python train.py --n_head=4 --activation="swiglu" --norm="rmsnorm" --attn_scale=0.125 --tie_embeddings=false --parallel_block=false --init_std_qkv=0.0452 --lr=0.00583 --lr_head=0.00979 --grad_clip=2.0
Each number is 128 + 24 x the weight over the matrix's rms, rounded and kept within 0 to 255. Layers, rows and columns count from 0. Numbers have three digits each.

# layer 3 MLP gate, 768x192, rms 0.128, rows 228-299, columns 64-127
125146178117097121109100138134130099110116129078095120130116121177089122109150129109099163123133103098103107167123143129126142098128138094109153097135120124161137187155127150140033149118120169
163139108154120116145097127139119134083144115125141085115140114080133075116157132120130145159113075129099119133147142125133133131177073148125136132132106132153106162112111155137097113166130150
160100112132128103094145168113100101145075124125122086114094123130149105106091143116129139123088125140095150172093137117138164139122115106130093112148158153151161128111098148133116098126165154
121116145138164109129143130096171104113135147153128119097105151128088112088115095105119087114143110127112102121152129103153133111126133108075140172139127135146137117158118153084140129148133131
119152178164116139085134099161189120153161115139115111093112115139124104196107131123148120126159116093140130094139107207186116157157124138149158145175146122131132135104111182114142164059095104
099092126099164168119186108145133105097168106076136123124180140150130120137133105056157165135123107157178123157133156071114165095139131110140151134126127127117135112147139123136115155146075095
079150172121117151137127093125105149198127169128136140112145132148124121127096129160199140081117142123157130132112112123099138112129108121127160107148134117084167135158126146162164150082102121
116151141122079075137106106135143137119138139128096137045131132159121131142135150100141131115095118115140140112125145115153101120123130171155127126164074108130150153132112139143147107118127145
104135152165136161133149119160130164114126111127126153137172123136095152121081158106132135139138162141142129154109132115162151103100091118146115109151155107115090126141134143137135128099151115
108117080141166130128133072161148136104138142136137166133103142125061139157152170137143130154127128136099137135121121131145089123130164101147086167133138143130080116123134121139147103145081106
118144133147126167182122132078093162092145148163111134119149123138136125126147122112120149136111127140156082146146134133105112105121142080148112153126157119165093140143092129170141130112113137
127131132113132150127123110130120134101163139118157140139133150131109170125119093111148161120148138129132103116099137137112121138158127105141134093128155122143125147140140128194125142136136162
133128124168172150116108134146165140128148136111124168128114136125103124136118109109091148151114178123123115138101151125120105118100159130131095095157200133137128135086144138158128120110126112
126114109107130112139137171155115181129128137107111144129151147087111098110126103177116108135132133158135163161098102129091185089125144129106082092157167157175127174144117142111134100131140108
150138146133117133120111102143098132122118126094148166160114120123134103131102131186125108097143153101144145117158067178179106128105122092097119144102101111076102179091117160124138155109148140
128154133155128132125111148128102114114154087105138166127159147102122122155111141129184123088125089145147133081132105123118136103139119101116143112112148122102134095142129166131151072115155097
102145112134117134133135120126146139113123154155098099113112105130127154137097136152142148098078145122129107133103128159177140123158122141129158087146140128123146155105139145107121101113151084
127143121164144096100113136090134117108153119151084097109136138138112097116113115120123137114100088118093127134131103137168173094122125093111114134108116137124145087141081168106090140127128098
168136153140145151138111133146102142156123118136101142125104165137128120180130118136125069158131132128101148116083098131114142128091134188104140115125077149107122112092149123145131089153135143
117155117112135109121107090120114138097117122138140126116126135147152119138135140145118069137125097141113134115101109144153142112124146129135076157091124130093113122144140102095120140102144162
171108115107129154129092145087109139177081086105111155134117094082085123111144079130136124147150125152161105094157115109134123109144167065101122130070135096116115130100137110135138126137130119
151178123084128172110114118162126115106166100104139139118152123137089125128137097067163123115116140089167142126134114091128122158140079165119101106115112153123080109140169121105090125143156139
083129136109118147110128104110102142129120099136153154105117103139139116115097140159144117183116107143125147118084147125112131113139174113094106153124128087115121138104108168181136122135171123
136154125116190115141098139147096136123154136159109096181117088142117101135168138136130165159108093111109130125121141091112123101159136083145128124103123087142088129131172104133157155171067125
132121169146116128159099113105114110083117106149124133154175124126123152138162136095134128108085108137153144121080099151136108113104103116139105098143145134157103102146124152110141101109135144
108123166130142112141110131096161114073144092143101106072120115127107138146114141136158137137140166137083111163189140148107142144140122092115158146091154124149108154131119182090145150149158120
127176098166104144092157128108178147133088146097111120144107136131099135132126147105152134144087113119121134089112124147139120117135115087119149123133129153097134113130118146139107169124074125
167114164159100108133099088134133157181172157098108099129109183151133131134072138122145135104156090160096109102151102091152140129110147125162116122112141156113153096140144157155177124169096091
135122150138130160169112068154143086154147145102071125114121120149150131132084122138179104091195140083127108115090163120107122156107123099135092088053151100167083145084165107064155141150118102
120141123138091122105114162116134096115158155119117129139168144105098125122186146090123112122098117150177119125116112125132163098131132139142153143110125120141136113105131170120126152122133157
095143121141174104123129123078105103150090058115140176111126110129143112128140095191123125150098103137116137103169105130179116055141134118119118141166114128082094143149126148087088074137144138
124138162147125142097080160106133195155139163131131133146120100140151138116136151121123096150096181085124072126111147145108169129133124160184133165144133095147144110119149136141125117133162105
128116128146130109101146147115114168144124151139155108125167134144169103138134090124146083150142124157147115151147159075134101093116129174153148112146126136149107147131143143131121117085122124
124105143093123120141096129132082149121100109133117146148129126118150110144123148122115134129135141100154128153104130114121138122107128114131091100135127121111102139165121122140153107138076098
177121085133105096150110120153107132096112129146136134139149138165126107104121121145145090136148097122142136107111189098148155161117111130159159100154170132156104172120147130146091100130136114
115157099144157141139155104117100095130106106147140118164094163167136141156129128135144113162102109137169129123119123144141143101120116145122123119162133137150151112128127123148110100153147151
127126143092110119156187103174121132115140110111146133084118113121179141114103127183163108108092119140120137130146112162109133123144142129162138129121082149146141115135113085089125157100126130
099102118127110105103110119123107132148110104191123102113180102113116161116157098110124113165103151128155186077149121126088081132124129148109107132145161136157113118153119153108126153153146125
105071143144133129100114147117127124115190106089187056117121185100184153117142169146186124140136172157113127139104107161137134099127142097127095138148132134142117130133134130085136135097144147
136111110136103143164131138132119105171142096102081122116145122129167153079106124124114110155139171079120133173140165082133146134160100097153118095132138120134143144172121143099126103161143156
111152122150103153149143135124127151145114114124164138123132127099151080094127130147120110137192138127152113105133134105098097110118091104090120117167131161095117125141154114137141123118119129
139148146160187113150132130073091053143138098113130149081114109138182070150099128119173066117127139091147107163132143115130098133155102113109157072118134158146150103124161145153118121119104187
149131097129134126147102144154152099112104157138119137120151132138127123111111115097120121139115143126116131116116107129126149071133114133149160132142131135145101137136102148163133157174118134
158104140150190131102161096157130164121142073104099147161141158180120164138104130117144108150153107156120176134138134170110093086135109135133080154164146124116170142131159128114147147115111136
104136115130110082084092111127124103127120169181120145106104178157096165117127139155113174121095123113158097154114163148145114132152113105142175135125102126119139111140145136136115131168112127
147149148133098096104141111130091126135147121127111138155120146163167091116149132148145121163113120148112160126124164136094134146135162167161105127122109113116112109135135125119084166086109140
126132138122110107163091109149092090151133127133113143090086127141168114139177125120148123136108107127125138127160132133158171126131157142145111108138139127147157126117104113113174124093135126
104113121116136125119120107159147084141123085125135120103108134133145149125091148136126146141127155150159107131120164099162095092112123099064126136091158121117106152124076089161120156120163121
140113135145136161114142125144123162130128130148088096126143158117058058110122123123161090118164097105138117103122131111128142115148128140138157093140130135115082080168075166092112128139120128
162171107166172129148111112092103138083123116106107110171106121123163125176086152146160136165111090161168123156155094118096135116172127203154157093092113113200134151094094158089133109091111125
141113151119141163131100068141118095160128166163115152124109145116174142114101135138131117099120099139122141117124120160095127108165162128063131130102110134121111129137130131116163128161116126
129152142118149119145070114089105085161166145128167089082132112160125070131111138136115126150113116139186115117112145141114177146154111153086126141112148150171141106137114118153126125144140071
127136160117154133105137134126132172109111135138132082110156101147142129100146114082111154122155142126110145116186117089164083120154120129131158130141113147137125101073136101093138134150130103
172112162093136051107085132173094120104141129133106103135117150146136126146104094114115106123110096100162135117097179145101119160084076115152105176138086133085150102139160114116135129116105118
110115131151116106162097125130112158095122125137141117135180117138123155120115122135129108145134131115081122124070155114174125167113121132139123172096161131115143140124104107104119136086145110
160148108115116107171141122150107137146100092135167149146128115127125126140079140134130071155150122076095140098190124098121109138114121108131142078137111134143107151155141177138124128139127124
125131148129104114105091160115133089059135160168113117112158122168063113101165120063129103132113098092126176120131090132127140098114093131080116159151135099121106130140122127104122112128160148
125123116158140142131134101119127138128109139129096151175102130139124144110143124122142154115123115150110100129105193157090137137137111158148170126138125113131135155119160115130124155110112147
116086130104145129128151115148132099127129123097168126112118115126129144126148127103136115154135116103120145099120146123145213119117128156133124068136097161124143132136166173089122095067115164
131121114113124107142155124162131129140146104115072103134084101121115171148122127156113154118131151153133129118113113121125119133120122147081107144154107088160126136113128131123125142094145125
172088127128143089135137157140133082131110095151121122143153133183160136179114091128126103139111123146082114120150156091100084142135159162124130161159100103125174158138128181144095120138059117
142150169084105143090074177139148137091161145142135162132117152105142141136119130126099108125113139119115147135109101144173127103116147155111133076139160157103147129124152143089129164091134131
182126112142138194112140063076136140129092157186172141103114123133151145116129141160113148124134184143175093160086094128140123133147115132141151144115175208126119095171102113140098147114128132
156134124118104110150122103137076112145105096183116121118133129105151108120151130134094131100129152144101139129129148155179066168118176154096092130084084147110123143142136095136153131130118118
122161112100140133116153109097141153133130070124150137111174144159162112138148085103133158144094110127133142145110161158134147143162141113165174075125116117182123142170123126136117112095128073
132121145141161123124117155110103143089125118121090129163111127104129147124072149092177089130134119099170130188100116125125124115095152160147127132117135111157117148101133177115136167152150121
117146145134128095127078119146116124089132119126146100164078129124097173134157108128093144140160102110157144127145107130147149119104122130135125121153131136121154133118145119098140123120114102
147121118138144164129079138113100094131123167150148100085144093149144168102120173058109140188084124143089174096123125125062128156139117099119146108114144118102164121135102125089122086150139110
155115131134119098124154117135157141104125109135123080137131146109130138132121106103128130099106110150123129100120134103136102122110105122097133166106130124156146127123090158123153124134138110
133129133165101121119116144127124142113140187162089106119112139101163119123114113107143117163124135135131158140061113155145138132133131137167129097121146184136166125095157107112125117099091118
179136144143134134134076145108138135119123158151185133171163120157083145114148115122115144117177143125154166115132132150152108143102114173149128118120134166159169141137117124156060158157139118
160125144128134128114083104069132121161107100105146157114117116092108107126150135150155182106109156120137105149125108124156116165106081122129134146129139160112125121114170133112165144127120068
# layer 3 MLP up, 768x192, rms 0.126, rows 228-298, columns 64-127
154174105125117080105136164124148142116151103113126129087139133115112116143103123063140074121113158143182101142170111147112154117107139122160135128144171134157114130095166132128094113125139105
131054119077119163164114149102131098139131118135095115165113084121105135124186127125187109140122069166142125087106117138143145092124120156134104123113162134177150082155110102132129132130104103
137141121118139172159098149102085088105113086119133085124096145128125112062090161112145102133097101075102111143100104155123086147136168098122165138143143116119133122113142161109155147127131160
129170155181116116124092167116149086125127155121135106123141119119088119151088117123143140145117177141121131135112148134170105141114131152123143157134113137116112119163170090123163101142121118
119113177131080131116110132125138114114141142111132165149159156111128131168155112105150092117091084083167135144142157092123117167147136184102116130134118130151128146141098160104156133144076131
157145145157111148133127148127156069139183178137157111176041113125088127129129136125140109147122107145135089138143115162153122081163123147106145158155124116102110135168148129098160109153178135
102105130117107121134146173114135163078205144115128109111123139176117139111156137112167093127142102157123167090111111121118130113153064112120102120161107160137126152149094105128097167206174085
127161101115124108114113158130153140172103111133133141115127112136139158177130111125111144139104129085107136128136105169098153125141140122147120187125121115096148115128133144135129147139119123
125099163167142146108105146118133103124095134131088154151118179129153071148171105097106112121079149126154133094150119105129123119127122133110133131096146119134123090183164132144097133107110158
164118109164157121133145104121120142104124159115127140159125130116103108136130167126126152146122159113108116174144119153138133164112171140099122125077128171087150157082124166143120139119128153
126107156092146065127111153107119083138118110125131090121106095134166100134124102120127128144142172106147113141120147135133126147131139149078106131092160179151128107131118083126139143139112140
149135139104166102105102114133095094115101107156125119113109153103128111177141132123126156151068143137166168104080119148145146160126127119107146101131148138149116141129108080144133144137113150
136116179122101114192162135052135103132098142143109156099169121137150146137126153126173102080159121114139123150120129114134173132156127163118175180152094099113111098187133154120163150108092110
160128150070084059120133099149103168140159132115130141144127131079139127121102158181120116174185117118111185109108129126099102128120082108131157092125103127140120149136119097134154139123172135
109172159151123130111156085099124160127136134153100124103122102133135167152148129174115130108137130131131116123126117140128148178160107148177100133143117117140077110162103104117090174144137156
122126158106114125124152131101145132110177151137128107148115165165116143121140107112117162173096106096074137167133130092090125180130118165122108189147113106149102158125135141109130117133135143
115085101130105140081158161102118141121135151153116139119178135129121146124127087112124167162135078130169093150139136101137090127087124173106102067115104090121129148155142104105132095136100095
136120125117092142129179133138148123121132129077113111131113150098164108167102092111095144131102143123111117142129148131197158151117141116127128123135116152115137193130123148123127122113163127
168085145139102118103155121122115138158124134082150145153139119156124105138118122142103124145111146102102111132104139092146123100147149118120100185108111160115163094104136146121108135112126139
128111129105106120084121149142120174119112138111140139125114125124123124135088134157132137121145112128141106140135146127133151152134113158164146131102103131134131143126120160163103163121122123
129129121125164122103145091098102134142130111141124105126147121163096155200166124115130134161104144137101138096159116116121091145114173127149126119133136140160177132129164151170135120121155160
132151105156108141123135120159151159103129107166159134149106094110141086169119150138115105148135126120102141150117123149123104107078140091126137130119107126080128152169141113121136123106107094
073120127103123182142132122126083138137134157162127123122114169087086136104082139101131160133114115140127106119107114151164125168111122124120150107136107128139145109110133120135163117090133130
190149136170164134179114123147138128095156154128114128126142067099104132094127140146090092177100088144108153112184174149103139118157125135132143148127099129080194091123164089121126128166146116
087136143161126107149173144098140140118123124120156147071132114118163091145129118123112115120100163145119112132143108126121086117125105126146115097151145134148184154137161105121113136134168124
109104143137117140146161104122159114097133120164154106118154106130122128124135112109089128092115130134121167122153109114117122122100143178113163142114133125154147142124132087086117138140158129
124154148135122163123156114129141115111107119083140110123110129111135161136114155167093167147109097151138128148136158149113159132122149093121097149126159160082105151088107112116130179125136137
155143111135158126130126115088130165133142149125126135124129085113140203079170090094117156108106135137149102160133137133109106112086136106173118150136104168132098083158159142146120109146152099
114148140125116101134136102099147117157124153154120147130089148119184136134141177096103104141083110114092125122152090136105134174155134083124095086109126165123143120115137094157131124119130159
135158153135111158138109126079104173129135138112084118127090153146127142099135089161064133166123124145098137122123104098115154121117106099093105093159106149144126148145103126145161132110134123
112186126132108113086109074137153143128143094131113156091163110123110134150124143130116116107139123101142129125111112115151134079100127141131127134145113129158070089177129122131153144173140110
152128133156145166107067156121144146068111184139107117158115155114145117137204119112138135142184165153125116155147146133148168104113117189154137112194096103119107140167148127136126109075100117
165123101088132105135126132114096121168186152128103100123151101166151116106127132103133180114155099110113143134139162108097118080117067134146180120146117104137173147101079118103108136110140135
128106150110131135154144126103117119124205101109081143159166140153147106084120120116149131144111109129162154130158114112135118101125169135126131128093138149132138167112135146116100084126158118
119125144125111124137098091174149139112084140124163088166128106127104111124138133115115152162105147099141153149101164092119094117121094119107159152093138127136124117139095103145140090145120101
148108173149158152147077166131114084083141133119117092119108151126094138086126113123132182128103183129097095150118097130098112121129108151150148148111140140129161138114077127110148104159120125
129148110086101070106112108161171117122171135089143118107124089114148148101163131135087106145149137100147148124180134128064119116126136112098158160129173121134133120167144114077131145098122106
135120122117136149136122131167118129113117162094129171101091158106155138126158100119155118158089135152125144150149115155146146098159118132113161132158108103074100151108102112127143128088116124
104138144119067115144075102132116136161142147145155198145137137146126121116162117157102101123098145127170116104144125104088099105126102118165181112137133085117070093149135113083188150157117157
091166127091116133187141154115102143154148138144118164139143112135130154170113135091100148115125146126142102175162141108101174149172095137123123071125175167183118164108110160181092139092167123
101117128089158120123174131141133122144138163165162140111164138164113150128148145144139121138102101136107154126132138120121178164102078074141104153119166138127088143127148132122078122141130115
183141091146174080056116152145121131166164136175115141099184163128162134138120113139132062159132077092124139093160096080083107124127163182078172122117131109139148138136166089088079145155112133
139149158124119108134182130165166132152133120084123122126108123116103145117093115138113150117108156183135101135134103130125109110125145126151095168145125107151141105120111132112132116111102146
155110115123110154112130151135131078138112104187124111199125128134119085085155144178114149123137127155121096115156098118180133108104125127096109129120118148124106110118108106132139144125135094
121119130129142073131148106157115133119122166151118118175126107129151138109127113134111109129134107083116183156086145134118106136119151128149164112134142087143125125142128159120122151154127082
158140141131166090101132111136113166096158134159148103109143164152140133092151155124136152156084130137104101142129131158106101111116135118117114126098155120162119211135130121134105139140136119
089105166139130138110135137133132170096140108128116124086166143133140131156165129150111117121132132186153093138120120074152147112159159099154123102104099104100137122122072158104132122130137138
100082091145154098111100111145126077088118102093158133135158122150142134132155106121122136161113125097144125113128130103142171141146148102077150108123141129100120123101095083157127122145093139
104120164141105147102149104130141139156035100082079110134162071128155126084141138151129127121134152080144139138119130138120144144074132123105109146073153149104133129120114079148124095114142159
095124082120132101165122171109114180163109103094163188120074168132138119132124144186168161149103147122129104162147124109094081153135146161124103136143144110199134086109086122060154097148114128
151125132131134138130128143094131091150103114114079118107158100109115105123115130135111127104098165126150092161149144154201147150145126126112144087112114138171119132098130120150136140164169114
160129167114120124148112090105145151111147141105138167144100146124111148138138141151133124143132133125059126137131131147144123087140063148123113149087074149163109187158131137146156134125145137
135126134126116134145156133133110147080124177140142119115122166120130123121123104116106133108170142141138131131164154096105080143176128113120131104122089132148137101122144123088118063130144154
130172149142150137100106135141154121131096154121127133142138143116106105171132189177105127126120153100083169111072128159134132131094138119147110122124115125122090119132114108142128171156123038
108124109125118097115102163147135133065114097125132117139113145124137091105095087123096112135117114129117099148134110122124145168105115117164138121112131136140107118150118108123157113097105157
121097148136131092143104117125097154107150108093112123124115133125119112147135141140148157159120119164130129153142144085120171177110137115133094148123140131078152129100127125131170123137135156
127087162121155149137115088087110140111153179152115124147101158117120178129137117068126146095112135130139136120128092130134149133156100123139189095092091140139154133100110138109123125108103149
122170074164144151101121135166100113125117120129151119108105130112095143116154143098128152091117122121133125123126105149102169100133175113155092159165123108121154164153122181086107121145128093
112132117138151114183168146127173107102133140133128135158122117104131094172192144108115143119122140146142116140107133111125134104144159149163148152106113131103061112140110127082124138099120178
148149101124137118147172100145134116103154144097125116175096105142118118133131099124148092091112104123151154164136154149132114087155132117147130113123134131176122142169087134123083093086120131
097167171136162152102137125127148151132131119132138122123154159139127120158111107145120093135106107122148103149098124133127171105095125123165120126117143107099124133203108109133152130131122167
145156129110161128115118112131082140132183153136147159108126112097111115105110136105109160178096139132106159180048144115129163114076114090112083082113149110158175119164159097136100107097164152
158135056119129165098111105107108161128126160144093058134099131119102138191092139179121105164150143141149147112156107102167139130097081141132118144141153134129134127153167176119147091137108102
113149098114072103107154118113138090121140125142095118105170087110126120132117099093137106106171099151104098139136118183128131172161121106095134141138127152114150158099126149097133077122127152
091132127077078129102140105164176105126150104146159151122089147057122168140129178130173107124136123164103157085132132110127198146143142177121110097139081145147118168097133157124114149128150124
128144109096146146101128105143144128123094126125146134117086116119155130143130118143123185119142150142123116101144114164112112097140130112140094125112113148075128124133080078113129123154123141
138154124148099145113117136109112121121120135152141127142137122138099145129104134154124124129144138120128143120134087090152095139148090112152131141145152151124095096089151175132125137189106130
151129134057158108097122113116137116102143141084095118106141107132172120142098145129108155120120134126153115141150099060152099130144188074110141197131142117135102103097150156116088139131110142
108122149142155132114120138108152135108149115155148109187153099085173122126113131111123102113080159154116142127086089115136137098086142176106142145145129140134127121115103162104132167078126145
091157137144145142172149101135081156117135122144165113147122074115099136094077121155103150110142170131088153104094155102162103109098160114121101091110139120129138140181130128166142138143135118
103134107106128142136118103162097149167142106117127153113182102124131116072119173094141135080066149168106138142173188139163159141144183106128126120122154083135163123116116122130135103185087122
# layer 3 MLP down (transposed), 768x192, rms 0.116, rows 228-298, columns 64-127
105126101121160124150163118139145152120117094111166101136177142126133164120119126152163131145119152138144143159167138101105147162139136130146112104113108107146133137142107157119175102076125094
129139136146078126128118137120101097115095163144135113105111107157125104174106153137127126122103089159118106118178140110147123122097119110120106120140063149139149167114103113111130142159175160
146138128134148135132112117134106110149111139113134119128133118105136137138131128136123157147126083143120108091118105134129107141164123120107182130120113117167132101124097182122126143118147144
115120142147171096111161130158116111123137118106121051084157076149133123155118143142141137123107113148125133187130154118138099094123094097095182131112104136123152120134172153109095081115130100
158107148142122128099100124140167072171109137112190132137151119114137116112172121088142103123135085120127113115165122157103147126118086173189124150169149121140130161114114132125173146146141084
131121127102093137170111121132091108154104157141130144120128122107111111152149137158168118085130167157087124128151113118107149129187143119105109156132162128150152145102125143126161086142174085
107118125117142157150153117087106078104159124102089111113084149151115112124155109123080061140130140105112111133172099146155152117151150111139113124177177114143149152147138177093155155147134104
134095093163102125164120113155093109118152095094097141151105166133079146143116131117116127186106135112115135098132094124108133106166134126134154084109129129116092098089086117099124122121151184
094112128121128126179163139121124152092128121137122113158161156125091134159129115141098160145141161109128113188158136103093105114118133136146138139124094153140135153136116075138127096118099099
123112102110155117160151148167129147164118126132106086168149101131108102125139106131121060133129096118115097138120164123150126142116133126129186133133066111108082152136104073121103154127108129
140124107142155118098153100135184125105118110121144098126103113109127089089107134116119148139136130102098119113107125092113176115130155108119108105124151175095094134115160062122122143187113137
114137126123128185128169128123133137133108152111134109143134118108101167167147127115129140130152146143146180112109138107079117132147080140076164139127173113147132097164113124151146136153157122
112139117115125146082144161079126107189117146118100117157131109123104214156137138178132126069135152131150142164111129153128098113114100140135108138174153128104116150178143133110125141057103161
148103083097137121130065086160100135118120101116162136115146116167114118113127131121129110127103151115144156151092113107124121120166155112177151108144150127115123160139134133165159129130129130
139140142117117096144137161164118138109116155141125191118110091150104119097137145165106149120137137119113124126114133173102188110112129131092111087148157119161128109111141074142108124133091137
077149149097160092090142182104110100120098180128139102124070141106125123120154144142144107166136110114066133151106173120102121094100140119086165090143130172179166130105141099101084132114167139
145131129142104146132112120146137122130159152154117139127107090112135075111140134146140116132164172129132114148101164099124126104133151152139132127107155110156183114126129181108176126142157112
107117119144156154126126104083105123123104138115113076127118158100098157148155122142160131093172118123138135113112112155156153130156149175114122106124088104120156141133132119087134160133190156
141152161132168115186119126136104103164133127114104103139123127122171105141143098088145082137134114113086092124142055133119108141085107138112122150117118117145149155106159149144121141119118126
112127148135162110092102120129172137118125148144133123128138139128148069161159139103099095128170126158147096119112193104116157115096140097097152125108133107115145155109132156150078134136101118
123144149113155167152126108155133122102140108138135127110123076131162088118104130152091129152134112112128152179100159094153142119144171142138115074165158151146156129108095142125107144125117087
114086102144142175121121154110126131130137122093173138138131136140100082130092121135097134170129123189161155120113108085170156137140166149151093125125158110146116129112139145157152157136136113
127120148166126149137125136144119103159121165147141128098138116108151139130092114102108130084151089168123136138164172134074144117113085159118133139121152109135146092128143139162096122112100131
147088133173105099108100131156121126122102120126148155122125114132112121126119125095121120125145103086136091153107168141152104132097084149117110130099086141112128099165140104167081120125146055
089159142122118114154138144141126161159134141154142134139092109115116166165147122099146102136134103158143098159116132149165159149158155062093116095129109157103139096130192127070107134145148125
111102144124087140156116137148163136131140115174123106125142104111104142110127088139083129099140114121142156105121109138129148129124089090103138138129115083163107121114134140103118092090166159
132184118122085105113158122100171115109107133117087122148147072164111117109140133168150112124139108096130172163144153096165111145072126110126103155137096130121154152165139149118108134133134117
157136121137131093153147128101110104118128166106094137152101122113148121129145065086139115102123135113140142148109131141151180123133086152113082124117095083114112109126093102159120181182147130
106117101162159157187160132085097142078146122129136129125109190135126136150112128134096161152095108117107167141138158117113105135115168128149101087135134134101132086102093140165095152115134130
124094134141117106111143111148138124105120124091106118114126094099118130135118125130129147157140080105118134103144118151081091142143137124153133117123120122134157184125093133121104152112127126
181081085101125132134140104139108117143204137130128120112139160164108135122148148086103144121130102106087163142151129097105104099128172130104114102136101187124160121171118128129089098079134110
112136144100147114119120155131105153140110107143107157104117146128084154126132171095149139137129153107105126101143116127110157129141131147149115095102121154131113100114139119138171095138149119
108121149118142103120134116136115138132163133134134103096104098103125080098111110107104139098156116139153088116134117142106195182134134127152157050130114120085150179123114127121113159123142153
176098096138119079139158108135152159128135126148145171148133161104144150131140148133119131137137106142154086140121115121110148101129124122123142123130118113137117128161101145160110129119109122
110114088128119187108147075131108111125122130129078106116173157175085120121138134083096137103119126168133125130128109089132137154121157128117113099138151109120137176137105117142129098127143183
142141091173164132141104134137145114118175105111145117101131084116081153146161101154100141113134129135118106177143119160092127145151131125132131106136139133108124105134100148147120152146088103
155134136146104156137143104095137083128141153131151104183155122163099082075100101161106096119130163122121140120136137099157131133114131143132135149141138150126148123136128142121084143120146116
082113157130152130131099139126128148122148084099111110151134162104162133144130115119135167120134148109138155128154140096096136091111134099079118119143158079134118141104151080101111125132124118
162116141131141157139120076134174091118097133150135147124137151171128069099110123145140136154140065125100117111137122138090111132123161101108143118109144137089137112107188110127191138142117123
119085122166146091109138104080143114076173095138143155144121126130132141083151110083095068138119098101145126119105090137128136109156124135192151131127136164100134139134145139092135181088110142
155152113105112104138112133121128115149129171109129132124168127152125148134144121134108097164154116158085139113064123145126098112142123144126145146130134122138133102142127086132128164183152158
148121161138162113164092122158149072115112111120088119173131128149114120120090119105141102137128150114114080135106135144142073164098140124111120136165157168116117128133150102144110130113157115
136117140101126150113099150124140151149161108176173109153065090126150134134107147156152154135141146128084122124127099119116153158114115133124126145151124119134109115106107138147131129141130094
091129092141116153179113174124156178124123127085173128123119117095087160123123127120147129147131154151156147146144174123108120133114126137150123148145121106147136125161101166149137111090115113
137119152137130135144099128183140135107185120089188076149171121138113146145134151159151095197144103148132102112142195132093120138098115147136140112125138121158134128101131130138120094138152140
134112137116169153108098104141093197130108120169132133104148100160094112113085129126086110133110107144124112117112108119126111129168150153088136148115115132101128114128120154176110130116167128
154114154101112143098109144125141104137096135098109106153149115122132183146129198138142121135147109113128153139140154146139141096161187085118141124107126126119144091151116130138133108144095118
101124102190178144132127152112093107142078143065139071129140128131189077136110124044148120114122141105083107125127137142155077106139114144157181108135104123113065166118124073113159093095112118
167128137129101117093168138141126155106084097086072179134115122138149136107110098117085142118103136099151092084105112194155148144107131173112131139120138113129143153170160121168158139150149139
101122155085117098109134153147137139154084140120131162165133102114114148107158163113092132113149147145161137144129122151094109147179089104135139127077117133138146147160139105053078136136117126
153157163111106082141107104152131196115133097112127091113173161104099164137118141143124110150124174129107105094155087138115097163128114157139164074137144124157143133134156121173149099133161096
126108148130154116119090138115112121116141092122133133117098096126127157142108138121116163117144146136103107143126093135141055127187107128100149143115141143106109197152124130143137131085102126
134135133110132081128098131081126126090170137164127156140146125138111097145122086128107124158131142155140146081121157106126119174173110113163127124092123135126198145145179170086106139100094124
154094155125127145146148115134141094102108129100185111140108133080076137128119129118175077144094118198106126094137105125116113125163155126116165080115130122120166107143106150130187130090113113
127113119126151129134118118143158130160111162098093103101120114130112122125108116110098139095108115169159130135189094146133149172151134157158094130114128111135112081131111113145153137194123141
138147125126156093157133098121125079116150165082150106148145158140150113121132092130129122100139153149136124130092142128150137148186141143133100111122155115091153132129151148121193093126094136
161154102156155162151137142146131162154139113147146146151145131103104150099161154151138158121164173126133128136128139119108146123103153127140107120146135126112122115094110110109171106120146111
156129155165144110131142126133143119120147118063114138110103103149121143138132106105120131110129123124173099141099148082148121126099090102132094129117122092098126132138137120146096168145098171
129149138148114129154124092111124146118092116146169119157069106171159128116123112098120082134141145118112127151123120117162102148149127161128128128131096107097113133168128155137137094121160138
103131176119127128167112169148169160123133138124098152113115153133125108087115113115175102094145116167185120122119173111131180120162107145122128131132117103128142084100117141105101080159125139
065192154183122140105198152136095105120160147143069111083150115093096103116148107138081108140110118127174105093114113151143116106101104132153100142132086146113080118119146109135137130157137138
114114112144142169115128133102175070113120110130142113169100111089136156139156107132128143120077091117149109129193114153104145122099137113103103144067138157129150153117125124136151141131129135
117090092105118145099153140117115164166125167173108105095092137109075124164124114161164170163098113124183101156113136099133134136115109160101120107167119134098134155127135156124159115071124082
155115113113155077149142136153145152121128149136180124105153113151140106167151125121122120138114118119118151099145170107124115124073137112118168153149184144098090153127109117152149117133124108
136094140118140137099148129136128141146126132105119121110102103106121138114164142096145169127103145162121151203142144131111123135180131144112148069133121121145147139071142114138108094107125156
118152169101098161067170120119150122159127155076175157134159135130131152129134138070121145090113125134091107130131092171135142122154104121113105097132088105105134135097157068141139126188133149
113151141138161121098093081140101107142120143155120146116123126127129105147147090117130158149138128123146113145129104068124087171135125108146101162146100118133122118132136109128158119113110090
110091109095133092125115147164124104158098109097071068080161123197118113152102140112093119106166108099117142168124134098107102153118103081114163140137109144120104157129134127195139139103146110
118109150142128128115145150084101075131167106148142090114143128122142102116143090121117139091113089099078087155190129131136126128113108095119092112130165092111142124119126129163131135131153131
115123111072148135113145149150100145120122078151108135134090125135131117142147146126082159119151130155145154136160103113119152112169093117126123138128148139136110146116141111111113217134178148
151117104156125111112144162099100164127116151131152087126076077121103123137142137111084121145100096112151152148133144130156111081135143169137152124116103131162142147138098166145106129116140181